Part of a small language model's weights.
Size: 17 layers, 8 heads of 64, MLP 1024 squared ReLU, vocabulary 8192.
Training: a variant of Muon for these matrices, 903M tokens, 7084 steps.
Each number is 200 + 20 x the weight over the matrix's rms, rounded and kept within 0 to 999. Layers, rows and columns count from 0.

# k: layer 14 attention key, 512x256, rms 0.231, rows 180-191, columns 0-255
# q: layer 14 attention query, 512x256, rms 0.233, rows 181-191, columns 0-255
# v: layer 14 attention value, 512x256, rms 0.257, rows 128-129, columns 0-255
# o: layer 14 attention output (transposed), 512x256, rms 0.261, rows 128-129, columns 0-255
k180,206,197,197,199,162,140,227,182,217,202,222,187,167,197,200,200,193,196,206,153,195,193,195,198,206,205,176,216,245,216,193,180,207,215,191,220,207,185,188,195,159,190,180,210,212,207,218,210,192,185,208,156,231,229,198,167,182,224,196,250,213,210,171,207,186,211,219,193,212,211,187,228,213,217,219,221,222,173,222,170,242,221,189,195,187,185,221,180,228,212,200,170,230,178,190,218,208,159,193,193,189,151,167,190,187,177,213,226,203,211,264,163,193,214,199,267,221,180,250,239,177,174,221,188,195,207,189,215,195,212,209,202,198,218,203,164,207,205,226,223,219,197,190,166,261,176,169,200,204,177,256,173,195,207,167,182,165,208,213,220,200,156,212,175,179,196,235,258,233,203,207,172,188,208,211,201,183,218,167,199,182,217,184,183,197,213,197,192,193,229,199,229,204,142,194,215,193,195,168,185,227,232,213,189,218,210,180,195,217,173,214,185,206,180,208,206,205,246,226,190,192,188,167,241,204,165,212,197,193,172,179,184,198,221,200,175,170,215,206,215,222,192,214,240,210,206,223,204,204,205,226,189,179,209,199,212
q181,212,130,211,201,217,171,201,218,208,199,225,205,171,189,210,201,223,210,201,211,232,189,255,209,231,193,203,243,159,208,208,190,199,181,189,212,214,199,212,188,212,213,172,174,215,183,202,190,224,192,244,197,189,206,232,194,230,193,223,190,203,193,191,214,199,251,216,209,213,182,217,204,215,224,199,203,192,179,208,224,228,184,224,183,196,184,181,195,205,207,204,239,201,179,235,232,213,222,198,208,188,237,163,201,180,189,173,193,226,191,220,229,176,210,185,183,198,209,226,196,175,177,195,242,227,207,181,247,178,213,207,206,201,247,196,230,201,212,186,192,201,205,196,195,205,235,199,199,177,155,219,196,211,209,182,190,207,174,264,184,194,189,201,214,220,190,218,195,210,185,235,223,196,190,149,187,195,213,207,232,184,198,162,201,200,190,202,192,197,176,202,202,187,185,221,237,205,216,204,180,168,212,198,178,209,197,182,147,171,237,197,205,209,223,220,223,182,179,202,171,228,180,180,204,189,220,206,182,191,190,202,206,235,188,177,243,221,194,253,172,222,154,201,218,178,174,179,240,211,184,191,208,213,217,203,189
k181,186,188,218,193,189,208,245,182,208,207,203,165,220,169,216,204,160,186,207,194,188,182,207,187,162,212,188,174,222,183,184,209,223,166,195,209,224,213,209,189,216,184,207,135,233,168,187,198,217,215,211,206,171,200,204,196,219,234,213,213,222,207,166,201,200,216,207,183,182,233,206,217,208,215,188,208,202,201,210,192,187,196,212,191,186,194,207,207,187,205,203,221,187,191,185,158,228,232,229,177,205,187,161,199,218,210,201,189,208,199,181,164,179,207,186,188,189,197,213,242,170,241,148,191,218,212,178,194,198,202,214,219,184,198,158,194,206,204,178,223,185,146,172,223,203,187,197,233,191,198,202,181,223,203,186,223,209,189,196,197,214,230,163,203,226,182,220,199,216,174,186,183,217,205,149,185,162,184,204,227,212,206,152,176,209,197,210,197,199,207,198,143,213,199,176,180,201,184,181,189,210,205,229,233,189,197,210,191,208,216,167,227,214,213,192,195,215,206,213,217,183,175,182,204,171,242,197,189,182,186,227,236,201,189,208,205,250,214,255,189,213,189,238,212,211,179,203,179,171,196,187,199,189,166,189,174
q182,197,208,190,181,180,225,201,202,203,212,193,185,211,234,201,194,179,195,191,167,217,195,185,184,206,198,203,217,236,235,201,181,183,201,225,188,216,185,212,230,208,219,191,184,224,185,215,193,163,202,211,212,186,233,198,185,217,195,198,203,223,179,208,206,215,243,183,215,223,214,178,208,155,156,192,215,172,203,184,209,202,188,187,233,223,181,185,154,181,208,215,207,165,211,190,238,177,185,194,193,176,201,218,245,236,175,176,200,238,148,191,211,215,199,195,227,192,206,259,193,217,179,213,208,224,192,229,201,192,184,177,170,228,215,204,210,209,228,205,185,168,208,215,220,210,166,211,200,195,188,172,223,233,210,218,214,203,210,190,169,183,201,203,209,208,170,177,213,180,189,198,233,213,200,204,173,203,231,192,196,208,194,193,192,181,201,193,181,233,237,190,176,171,180,204,206,194,170,194,213,215,201,215,235,208,212,210,187,197,205,162,189,222,218,174,196,175,186,227,181,196,143,210,190,236,171,186,186,198,212,218,190,205,192,210,228,201,251,217,212,193,181,205,209,178,202,191,180,219,196,221,160,249,249,200,196
k182,229,179,223,215,180,193,191,196,165,222,188,195,226,230,187,232,194,201,216,191,193,221,228,178,213,203,203,213,223,195,193,236,216,186,161,193,189,190,227,231,167,203,178,206,231,178,176,220,246,179,200,179,158,242,210,215,258,220,193,183,204,174,192,203,221,212,223,200,162,243,225,180,230,213,195,170,181,169,210,190,191,226,168,216,223,202,202,208,205,203,230,242,181,209,194,218,181,174,180,225,165,217,213,220,212,170,190,195,207,226,211,189,206,227,181,224,204,200,240,225,181,200,176,223,184,217,208,185,186,222,204,185,216,210,173,196,183,197,212,204,202,169,177,205,205,193,206,177,210,208,223,211,223,207,194,158,196,225,184,208,166,162,192,183,217,190,207,144,227,217,204,218,201,193,209,165,182,215,218,184,168,225,194,188,212,204,196,170,197,215,185,214,211,217,229,197,194,227,200,235,230,182,194,230,242,214,202,211,185,201,211,215,169,216,189,202,202,178,238,249,216,177,218,222,207,205,170,188,193,213,206,221,222,204,199,193,155,228,195,201,198,212,215,204,183,215,202,175,214,207,232,214,232,210,175,215
q183,207,139,223,187,211,260,201,240,219,233,200,225,222,203,210,206,214,222,202,228,237,213,194,216,163,197,184,210,218,191,204,178,188,205,223,223,202,231,196,216,250,175,209,216,183,210,212,214,200,228,205,210,172,247,224,223,227,175,195,174,192,188,196,181,185,220,210,190,214,225,197,190,194,177,189,188,215,202,175,212,194,232,189,177,182,194,156,268,223,191,222,203,225,188,237,237,201,192,196,199,194,171,206,210,168,247,185,230,194,239,169,217,210,191,203,202,229,184,187,177,225,176,203,241,179,220,230,228,222,186,195,189,165,230,250,202,199,205,168,185,189,246,229,200,180,186,200,191,215,208,209,211,239,182,216,207,208,247,233,220,245,204,232,210,185,227,226,191,182,183,233,187,194,200,180,186,207,208,199,191,204,219,201,164,192,210,241,178,185,223,254,212,177,203,241,222,187,206,179,220,197,168,179,190,182,208,201,189,190,185,249,215,181,219,203,192,210,186,227,203,202,188,191,192,211,152,212,182,214,210,186,181,177,184,219,186,210,198,237,196,210,151,219,179,216,201,205,227,196,183,211,214,198,228,169,191
k183,216,193,200,169,195,196,263,210,193,176,217,211,193,211,181,210,199,217,188,187,246,203,237,220,205,193,215,163,215,232,240,225,188,184,212,209,183,208,148,238,180,206,203,219,174,185,147,178,180,220,219,184,211,234,209,196,161,212,216,183,218,222,212,212,226,182,207,184,223,222,238,222,226,223,210,174,245,207,214,226,193,202,226,196,226,188,205,219,205,197,203,162,210,176,181,199,161,207,190,197,183,221,187,183,230,210,169,225,235,214,188,208,221,217,233,224,225,154,217,194,213,191,223,205,199,210,195,161,225,173,209,211,182,224,198,232,192,210,210,217,219,130,221,210,244,198,214,216,220,183,186,187,166,216,205,212,228,196,176,237,211,199,180,165,201,238,212,220,215,231,219,177,233,210,187,199,210,218,254,176,194,231,203,194,222,205,231,210,195,209,182,202,166,194,139,173,219,192,190,186,238,193,199,203,179,189,210,219,195,203,206,258,162,222,234,194,225,212,192,174,192,196,200,202,191,224,198,168,187,183,197,200,203,193,208,167,219,159,182,163,224,187,234,205,228,237,197,159,162,221,211,184,199,190,175,191
q184,223,155,215,191,230,241,177,171,182,186,199,185,179,211,153,203,175,210,160,191,194,199,154,217,173,188,195,179,201,197,176,254,230,202,171,216,201,205,166,194,216,186,247,197,223,206,171,194,192,205,200,237,181,205,247,159,218,184,208,214,226,186,217,215,211,172,206,230,218,202,175,210,222,187,169,214,233,204,211,228,198,193,184,231,185,197,204,189,185,155,196,203,184,225,199,190,208,195,226,192,203,204,202,192,194,181,235,202,221,184,221,213,180,200,177,203,209,172,196,201,222,207,172,217,192,192,206,237,226,199,156,185,206,174,205,159,191,206,186,184,182,201,230,196,183,190,205,172,196,128,212,202,188,219,200,202,173,190,191,182,186,203,200,197,250,218,172,212,176,197,229,165,211,204,178,235,224,178,184,221,179,190,230,256,150,246,211,176,214,215,185,195,179,245,192,244,149,201,206,230,181,195,201,208,204,216,242,208,207,216,175,182,198,194,224,227,215,183,202,161,215,186,214,161,187,196,197,163,205,174,204,248,190,197,230,182,181,192,181,220,192,195,215,197,241,169,240,207,213,178,212,193,198,240,202,148
k184,238,204,182,201,175,185,173,175,193,226,193,215,202,200,225,221,227,213,200,202,212,215,190,236,213,199,196,183,213,224,218,215,164,202,220,212,184,188,209,196,205,202,237,162,198,190,210,183,206,224,177,243,215,221,228,216,195,169,211,232,183,218,187,230,213,182,219,174,218,203,180,169,226,221,194,214,160,194,207,199,217,204,191,219,209,214,199,215,177,210,196,212,215,181,208,171,218,210,221,187,225,218,245,212,223,195,208,209,223,198,257,212,212,176,201,202,189,226,205,188,202,172,214,160,217,222,211,175,215,204,229,217,204,193,226,190,252,200,190,205,189,186,180,183,209,200,213,214,182,176,199,190,180,231,177,215,178,165,193,223,176,162,218,196,201,182,183,197,221,181,208,218,199,174,221,224,216,194,206,184,209,209,185,257,203,205,240,198,210,219,188,193,198,194,203,183,190,193,226,241,221,204,205,183,191,177,216,191,223,237,155,174,168,174,199,227,233,184,222,183,179,232,206,187,211,195,209,194,155,161,166,209,192,179,187,172,193,222,176,241,208,207,219,244,175,211,173,178,175,169,209,197,176,212,236,185
q185,238,185,181,161,254,223,210,194,203,239,195,223,196,179,180,220,228,222,202,202,214,185,201,179,173,196,195,171,193,187,190,219,184,198,189,195,246,189,203,187,203,190,185,205,203,182,225,204,194,184,214,188,225,239,214,182,223,218,167,216,206,182,193,190,191,196,196,223,202,240,227,192,199,213,156,211,182,188,172,196,227,186,203,203,221,182,187,173,225,214,182,222,209,169,198,197,203,178,178,203,183,220,191,210,168,234,177,207,218,180,214,195,233,198,181,219,194,180,190,169,218,213,219,173,256,206,185,199,211,202,218,170,180,248,199,210,189,174,196,232,207,194,249,234,221,208,211,156,193,185,192,170,197,231,208,195,191,205,205,223,210,183,217,183,187,229,220,194,204,210,235,174,194,197,205,183,192,188,207,202,221,176,189,233,204,206,207,196,170,195,188,215,176,165,178,191,225,231,211,231,234,207,159,184,254,221,185,187,175,207,214,182,196,215,221,203,200,215,220,219,208,215,207,214,191,150,209,222,173,205,212,214,185,201,249,210,203,209,173,172,205,205,212,229,202,169,193,219,198,147,199,233,207,173,209,191
k185,164,212,191,209,178,196,217,215,156,174,201,179,202,197,223,178,240,183,218,213,204,182,190,210,228,207,160,198,238,211,233,179,213,186,217,188,169,219,198,217,202,213,223,201,207,172,195,227,196,178,240,183,220,194,210,182,183,225,212,158,198,230,149,191,274,223,202,191,208,183,193,174,214,195,195,193,233,157,205,165,208,210,155,241,201,176,179,160,206,197,224,188,195,195,186,183,209,200,189,213,203,173,179,225,168,170,220,204,208,152,201,224,167,224,170,229,172,185,229,209,192,223,181,191,180,204,208,169,213,198,181,199,197,188,238,201,195,186,210,209,182,188,201,199,214,231,209,223,188,166,193,190,198,226,280,189,210,190,159,194,202,166,172,218,247,190,176,197,236,256,211,188,198,179,190,204,214,187,180,172,234,256,211,192,158,212,223,206,196,235,200,210,211,201,205,189,188,196,218,212,216,196,224,231,194,187,216,215,199,237,204,208,178,197,207,153,237,197,189,182,179,198,156,203,209,154,189,191,180,210,224,166,182,182,211,207,186,209,170,201,241,192,189,180,232,235,198,189,223,219,173,190,200,222,174,196
q186,213,195,192,175,226,253,191,242,198,203,200,246,209,205,169,192,195,170,192,201,231,221,175,197,179,220,201,231,198,196,217,225,147,176,224,214,237,199,194,218,236,220,213,186,227,179,192,162,210,222,189,179,188,239,225,201,212,175,206,202,204,171,212,209,171,201,183,197,185,201,223,237,244,175,197,189,174,210,202,223,163,189,228,167,229,225,168,224,219,211,229,181,188,236,197,196,209,188,181,189,203,206,211,202,212,192,188,214,209,239,200,158,219,183,180,208,178,179,220,178,188,197,237,178,202,194,193,223,250,199,189,226,191,211,206,216,179,189,185,161,246,191,211,188,201,209,172,146,209,190,200,180,220,178,225,223,217,201,185,195,198,191,202,195,194,230,219,188,199,158,229,216,227,216,227,204,179,147,189,205,187,190,228,240,206,218,172,204,171,172,209,195,182,203,212,210,218,183,208,188,189,242,223,165,186,232,199,165,176,197,197,202,200,190,183,217,198,234,204,196,187,220,223,173,183,152,176,195,185,208,229,195,175,235,209,216,183,221,191,194,178,185,217,177,190,218,204,178,177,215,229,173,191,235,182,205
k186,210,180,204,219,165,187,184,225,201,202,210,191,186,204,226,170,155,165,215,190,219,152,208,208,233,197,225,188,220,203,179,193,175,186,203,152,179,169,202,244,219,205,216,173,202,202,206,221,156,200,191,179,124,208,226,214,170,209,188,216,215,204,193,190,195,204,199,146,218,191,213,181,224,201,186,186,176,199,216,185,214,196,194,189,232,226,155,214,226,179,176,192,202,162,214,242,173,208,202,192,208,210,233,241,184,193,167,231,228,191,213,221,250,182,240,197,214,181,220,184,259,208,213,199,150,182,204,194,210,159,191,171,205,200,175,232,205,179,173,209,206,200,208,165,177,252,249,212,212,143,156,184,211,214,204,204,211,184,178,198,186,217,204,201,202,191,197,212,262,205,195,207,214,216,194,189,213,203,191,157,211,200,236,198,207,203,259,201,222,178,201,194,176,204,197,208,196,233,235,222,169,215,215,188,189,214,204,193,207,182,235,276,189,185,261,189,208,189,179,190,193,197,229,181,203,166,173,201,212,185,233,209,183,193,231,174,181,213,189,198,200,242,242,188,243,251,241,183,210,209,243,170,208,228,196,172
q187,197,209,188,186,217,186,200,193,166,211,222,152,190,177,162,209,200,208,193,215,178,192,198,204,176,231,188,204,217,206,238,188,237,208,195,217,219,223,205,194,217,172,161,205,231,210,198,184,172,247,182,241,195,213,169,185,214,207,203,217,213,181,197,165,164,192,195,182,216,215,180,228,192,173,177,173,169,217,203,181,157,185,209,183,191,202,185,217,243,198,181,193,228,170,165,189,221,175,199,203,174,207,214,218,202,214,211,170,172,198,232,190,236,186,199,203,198,212,231,220,221,193,194,185,219,195,202,226,171,184,231,222,177,213,196,189,227,207,198,161,221,196,221,178,217,202,203,219,224,195,214,194,200,201,170,182,179,201,183,206,199,196,193,204,244,202,175,187,241,205,203,213,214,197,210,217,179,210,194,193,191,187,196,206,212,200,185,192,186,166,226,188,209,189,220,195,196,202,202,213,196,173,202,181,220,188,193,239,188,167,222,173,174,258,210,207,171,183,209,202,205,181,156,211,178,183,164,198,218,198,185,229,207,172,161,204,207,213,219,181,167,183,212,166,218,191,225,202,164,185,206,223,221,213,200,191
k187,186,202,156,179,183,198,202,210,172,221,203,176,200,162,234,214,203,222,241,229,256,196,180,185,210,193,166,221,213,208,226,200,224,203,195,200,208,221,171,242,164,192,194,201,219,209,182,170,182,205,225,189,213,238,184,181,229,197,159,174,199,204,162,170,217,221,190,157,214,207,193,187,228,200,178,149,218,175,206,191,213,179,247,181,184,196,237,218,214,237,181,164,220,177,199,228,215,198,180,189,178,180,210,209,210,213,193,186,189,186,214,203,187,218,216,187,180,201,148,191,193,233,175,184,179,199,207,169,186,156,181,196,192,234,154,240,196,196,197,213,208,186,202,161,219,223,214,204,190,170,192,198,210,212,196,190,197,214,219,191,196,188,241,211,213,208,196,238,211,232,197,218,197,196,181,168,218,228,197,172,220,206,185,189,183,199,230,215,211,180,181,211,193,170,243,175,162,211,208,213,179,194,228,190,189,199,214,222,152,202,193,221,181,188,191,181,226,187,155,210,166,191,206,214,156,211,189,186,234,208,204,194,237,186,178,203,184,178,220,201,211,203,218,221,205,158,211,165,201,195,192,190,204,207,221,213
q188,217,189,183,195,182,255,194,183,193,225,160,173,202,142,205,150,207,201,233,219,198,174,195,223,205,226,180,205,183,191,168,164,217,206,252,215,140,202,202,223,208,207,203,173,195,215,211,220,199,207,208,194,208,180,221,195,192,200,182,215,225,157,208,228,201,227,248,174,188,183,215,179,196,243,210,208,207,208,206,210,196,212,192,152,231,198,211,203,220,208,202,196,186,215,207,161,209,193,198,196,199,184,190,216,220,175,191,185,198,200,205,237,215,198,203,221,212,188,186,194,215,197,211,165,203,219,191,181,136,189,215,177,174,220,216,200,163,177,212,217,172,194,207,201,187,228,171,164,179,207,210,212,236,183,197,198,221,223,227,202,208,173,193,198,174,196,225,185,171,242,182,229,210,176,170,192,170,192,211,204,192,226,215,220,187,217,177,237,173,187,195,220,187,196,198,148,226,211,172,190,187,202,220,224,180,208,160,159,189,187,169,214,205,195,217,206,209,219,227,240,221,225,197,229,159,195,151,196,195,203,211,181,233,191,177,209,210,186,202,209,197,190,235,204,192,214,199,176,199,195,198,226,193,208,223,206
k188,210,234,226,245,203,217,230,188,235,204,176,223,220,197,167,185,240,199,236,201,184,231,158,194,197,161,188,201,213,165,184,180,192,214,235,179,188,207,208,203,221,208,241,225,196,201,251,240,183,176,219,204,201,198,203,208,196,210,175,222,210,193,197,184,225,181,209,202,191,175,178,220,223,229,236,250,170,214,205,197,163,231,204,239,196,194,226,200,179,241,181,172,175,225,233,207,237,175,184,194,208,209,189,236,196,183,202,195,198,192,227,227,164,202,208,218,215,232,209,194,173,197,227,200,224,190,219,167,165,228,225,182,190,193,216,208,199,167,185,197,204,217,155,242,210,205,205,190,256,214,224,232,184,179,192,190,199,229,209,171,185,204,227,201,218,167,236,207,232,216,177,168,198,204,166,208,177,203,236,204,208,225,163,215,190,189,188,228,205,163,230,198,198,223,173,217,210,164,195,179,204,202,203,232,182,222,172,168,196,204,201,205,241,249,191,216,196,220,204,209,186,219,201,160,185,216,226,211,196,221,220,200,231,171,233,196,213,194,189,193,207,196,202,221,193,239,196,174,212,223,171,192,196,161,212,223
q189,186,210,215,189,226,247,170,222,205,181,196,169,213,194,201,158,204,224,215,171,197,218,168,208,216,217,208,189,213,205,182,154,190,217,169,222,214,208,197,192,183,244,177,183,224,231,226,198,196,183,222,214,203,183,210,158,177,195,267,185,173,209,183,203,212,180,220,202,211,199,216,186,200,221,216,188,221,225,171,221,187,191,203,215,154,234,196,245,227,187,217,178,186,238,240,246,189,212,211,202,197,218,176,197,190,242,188,180,211,228,201,206,183,165,179,159,189,210,203,180,188,213,204,209,173,185,227,196,193,192,196,180,217,212,167,224,185,227,204,201,223,212,213,161,191,177,185,212,194,182,194,193,235,216,167,220,188,212,214,188,230,192,193,163,177,191,214,190,223,212,211,225,212,191,236,190,215,198,178,216,186,170,214,194,178,184,170,177,173,185,205,236,191,191,221,207,180,154,212,188,162,180,220,184,203,181,215,202,196,172,183,218,218,222,205,163,210,199,218,198,229,178,188,224,182,204,217,194,202,201,197,195,176,218,200,174,235,189,182,205,224,186,167,182,221,227,215,174,204,236,158,165,203,189,157,223
k189,207,189,191,199,202,207,203,167,239,239,188,174,207,221,173,196,178,213,212,212,216,210,144,190,210,165,206,217,145,190,178,241,168,228,215,207,223,183,172,206,186,204,185,166,169,211,195,206,218,204,201,173,231,155,194,203,158,208,178,164,173,173,217,203,193,187,174,191,200,201,207,230,196,195,196,199,196,200,220,182,153,186,199,189,202,200,226,210,181,237,175,183,197,185,226,177,196,203,219,202,194,221,215,220,216,182,163,224,209,212,203,151,196,176,186,224,230,213,192,182,227,208,216,196,187,186,189,246,175,209,184,189,213,180,210,167,230,205,242,194,228,158,176,207,195,191,210,212,210,202,181,204,137,213,203,187,238,215,217,172,213,209,182,212,164,178,178,165,164,193,183,197,218,217,160,236,208,177,238,208,218,184,202,195,210,220,186,202,209,172,181,195,181,200,211,230,217,185,192,203,171,229,222,180,197,200,198,178,182,196,143,217,216,215,201,212,194,188,193,144,211,178,205,198,176,205,168,205,201,207,183,228,203,182,172,212,174,165,178,203,207,223,220,218,208,231,238,206,219,189,212,208,185,196,184,195
q190,200,200,202,181,191,180,212,212,206,184,209,253,196,200,189,176,225,185,209,189,201,189,192,196,191,235,217,227,222,187,190,210,192,222,204,178,189,203,179,204,165,183,194,193,209,203,197,210,234,232,168,214,189,179,231,207,205,232,176,177,214,182,196,222,225,169,227,208,201,182,152,198,180,210,158,173,184,197,198,190,215,181,175,210,203,203,196,209,192,192,181,184,194,209,238,207,208,182,198,237,219,169,211,176,216,230,212,172,177,214,168,188,149,228,213,170,200,161,186,186,200,288,214,201,189,208,194,223,195,205,183,157,209,200,172,213,182,209,174,205,165,142,198,187,209,256,215,183,228,192,189,185,190,197,216,187,232,201,223,198,216,200,201,229,210,159,160,184,184,179,188,205,172,204,215,229,198,204,212,184,215,194,203,212,227,184,201,204,193,177,193,165,201,209,219,230,169,182,193,173,176,200,213,192,168,206,163,233,200,186,195,211,224,203,179,207,201,206,245,188,180,203,189,156,212,162,163,202,204,206,201,220,235,192,263,172,200,203,175,184,176,154,239,191,211,235,198,229,239,192,183,212,214,176,197,230
k190,229,213,200,194,202,234,207,216,177,182,180,190,223,213,206,172,194,158,190,192,182,165,212,203,202,181,182,201,223,184,233,206,195,206,184,188,157,194,187,183,233,202,186,199,216,222,203,188,190,214,203,232,206,223,234,200,207,221,220,174,211,209,229,199,249,187,196,192,221,179,194,212,225,176,222,171,217,225,217,200,150,156,150,197,216,185,160,194,204,208,152,205,208,181,208,208,207,203,149,217,175,229,209,201,239,221,210,206,210,179,171,176,195,225,187,157,205,193,224,183,239,168,185,191,172,161,189,182,188,174,190,221,212,183,210,204,162,227,223,177,212,201,246,182,230,213,199,194,257,213,206,201,198,172,208,218,196,241,192,208,190,189,167,210,195,223,197,191,202,222,164,220,207,210,230,222,230,195,182,215,222,223,169,232,184,218,196,217,189,214,188,202,190,245,192,173,163,225,170,227,184,178,234,152,182,227,175,174,195,214,206,178,193,193,212,188,205,225,192,196,200,171,198,215,160,207,199,193,231,182,231,172,228,218,225,208,190,213,239,211,207,204,242,243,183,235,184,212,222,178,178,238,234,189,178,210
q191,219,239,190,233,227,189,222,203,194,206,214,169,189,197,222,202,206,205,183,194,219,181,167,206,214,169,183,206,195,191,215,201,190,174,226,202,229,213,160,195,155,182,247,215,175,197,211,189,192,213,205,146,193,190,216,229,182,229,167,176,191,238,201,195,203,202,175,188,184,194,165,230,172,220,229,177,213,216,209,163,175,211,170,178,185,191,206,189,178,195,183,220,213,184,229,214,202,194,153,208,217,194,251,166,177,219,191,174,224,184,182,199,198,161,169,192,201,207,187,232,219,201,164,230,152,231,211,151,181,212,206,162,194,195,206,205,202,261,258,213,212,224,212,184,147,197,189,197,202,201,225,226,202,223,211,199,209,225,200,172,235,198,187,188,183,186,214,213,161,210,186,213,195,190,204,220,165,225,155,177,205,170,181,229,188,198,177,228,194,208,174,186,215,181,196,178,163,188,223,209,193,185,206,216,181,210,226,192,187,217,189,242,204,205,219,161,205,203,219,197,245,185,235,178,199,174,193,171,199,199,216,192,222,200,207,219,212,190,187,194,165,200,215,212,185,172,191,195,206,209,190,222,185,178,194,216
k191,211,208,216,181,202,208,225,202,186,186,170,237,230,198,203,173,213,171,183,203,170,207,178,220,186,192,233,212,204,190,229,209,193,218,196,225,207,198,169,181,177,181,205,151,181,172,214,217,252,226,190,246,194,207,195,211,216,182,197,182,176,169,173,214,197,183,200,197,198,186,179,235,176,184,184,187,211,140,188,246,173,208,182,167,209,193,195,212,196,196,216,195,182,217,199,205,184,155,181,222,193,228,200,148,186,201,190,185,218,199,169,191,183,170,158,205,200,177,193,195,262,220,179,208,175,204,179,171,209,230,214,185,210,179,210,177,194,230,184,212,191,206,211,233,178,170,219,178,187,210,196,186,174,215,188,191,213,183,174,191,211,185,204,229,209,227,192,206,197,181,201,186,229,221,190,187,236,224,219,183,195,191,200,194,174,178,165,203,220,213,182,171,173,187,165,206,178,214,216,185,173,223,203,163,167,245,203,162,167,196,169,201,188,210,146,205,194,203,238,206,205,196,186,205,186,203,197,204,197,197,224,160,221,208,213,225,200,185,180,210,241,204,205,175,213,155,200,197,203,222,201,233,179,218,194,203
v128,230,167,195,227,221,168,197,245,235,173,204,205,229,143,199,207,231,175,188,203,172,227,149,163,206,191,208,226,184,232,216,225,209,172,179,147,207,185,200,226,187,206,187,203,204,189,176,158,203,196,196,208,172,210,191,202,230,216,207,221,229,233,182,192,194,198,161,208,223,211,176,191,230,219,226,166,215,182,209,174,207,169,203,172,196,172,210,201,191,218,209,216,208,211,204,215,236,186,185,175,185,200,174,171,232,237,198,255,213,175,198,215,204,215,228,166,179,172,189,222,201,201,206,196,229,206,191,188,228,146,202,217,195,164,170,211,194,193,223,235,191,168,232,189,242,216,185,250,192,188,195,204,183,197,215,195,210,154,244,234,195,184,191,208,214,231,188,243,211,187,189,203,259,185,176,236,163,180,212,190,196,233,195,257,181,158,179,228,226,197,199,181,183,229,191,161,163,211,203,148,227,176,213,213,226,163,188,194,199,231,190,231,195,203,190,177,175,196,203,211,223,215,194,177,212,219,170,206,201,185,191,205,175,215,226,226,194,186,222,178,207,156,247,186,182,224,207,219,201,230,192,166,192,207,193,188
o128,175,170,194,158,188,210,182,207,192,198,166,207,202,227,198,208,226,197,186,175,216,208,177,235,202,199,190,215,224,196,209,202,194,197,206,218,189,190,182,184,178,191,193,206,177,177,221,221,201,230,202,237,172,211,208,195,193,198,203,214,199,205,209,205,208,203,228,199,194,218,190,198,178,205,182,218,215,211,190,205,218,220,217,191,181,228,185,178,204,229,208,196,206,225,195,188,225,193,204,223,192,207,223,208,191,223,213,151,151,201,189,214,193,182,197,208,171,203,160,193,212,170,198,217,257,199,172,185,151,184,223,206,178,226,231,197,195,209,217,197,190,213,204,199,188,247,208,198,201,208,170,173,198,235,211,237,221,202,171,181,193,206,217,219,193,203,217,193,214,203,188,181,208,215,219,175,198,184,212,182,209,166,200,167,215,220,181,236,213,213,199,186,240,184,217,239,200,179,169,185,207,204,173,235,180,201,181,172,181,179,181,195,217,221,197,204,162,199,217,185,209,204,210,225,162,234,181,183,191,207,193,184,185,206,200,203,202,194,178,195,219,222,186,200,178,189,220,191,234,188,191,210,190,217,227,206
v129,166,234,178,174,199,237,202,197,200,181,218,189,214,204,208,232,196,198,205,203,209,229,178,204,216,219,200,213,196,181,206,212,217,172,192,176,246,192,182,181,245,247,201,187,185,176,176,203,200,192,240,217,167,203,217,213,217,209,180,161,207,185,213,205,240,205,225,178,198,194,203,206,196,187,215,197,161,177,198,212,208,200,208,231,225,203,207,179,195,220,246,204,186,196,209,167,227,168,207,176,210,183,193,212,225,157,191,238,196,152,197,197,190,203,206,180,206,204,227,213,219,185,191,226,215,162,236,211,201,223,179,180,207,182,160,201,209,192,225,209,182,189,201,218,193,191,186,176,215,211,202,211,217,201,209,185,191,213,179,209,162,171,179,250,200,216,199,180,225,198,199,211,242,164,208,204,223,217,204,192,204,228,150,238,185,222,189,189,226,202,176,209,187,232,192,213,200,179,217,222,217,206,183,180,194,173,214,209,204,197,190,192,204,206,187,224,188,198,211,228,200,202,199,205,195,187,188,203,191,202,192,183,199,182,209,204,201,213,189,209,217,188,198,212,200,196,175,239,152,196,209,203,177,211,200,211
o129,223,218,211,218,185,182,204,199,206,197,213,215,218,211,170,161,191,203,207,194,173,202,166,174,207,169,218,201,200,246,218,178,191,190,202,172,207,196,194,202,207,181,189,192,190,201,182,206,217,211,201,207,226,218,192,194,206,187,222,176,196,207,174,198,173,218,187,219,178,179,171,216,192,205,199,214,226,204,186,169,243,197,216,188,213,187,218,219,168,219,209,196,204,201,200,231,172,223,182,195,194,244,202,240,192,204,183,190,194,189,204,198,185,203,213,183,189,196,215,194,208,173,194,192,215,200,198,205,209,216,209,205,180,183,216,202,190,171,159,209,198,197,210,174,216,228,196,219,202,194,181,208,229,207,206,174,197,196,169,164,204,200,188,197,214,234,181,216,202,213,212,216,185,224,229,207,182,168,182,209,224,204,238,193,175,196,206,185,191,192,165,202,192,203,186,207,201,215,189,195,235,213,211,229,209,217,196,166,243,194,212,184,230,179,177,192,185,222,235,219,186,181,177,191,177,244,218,211,239,198,168,218,194,209,222,212,190,208,194,196,167,191,158,181,237,241,223,173,240,150,208,224,179,209,211,184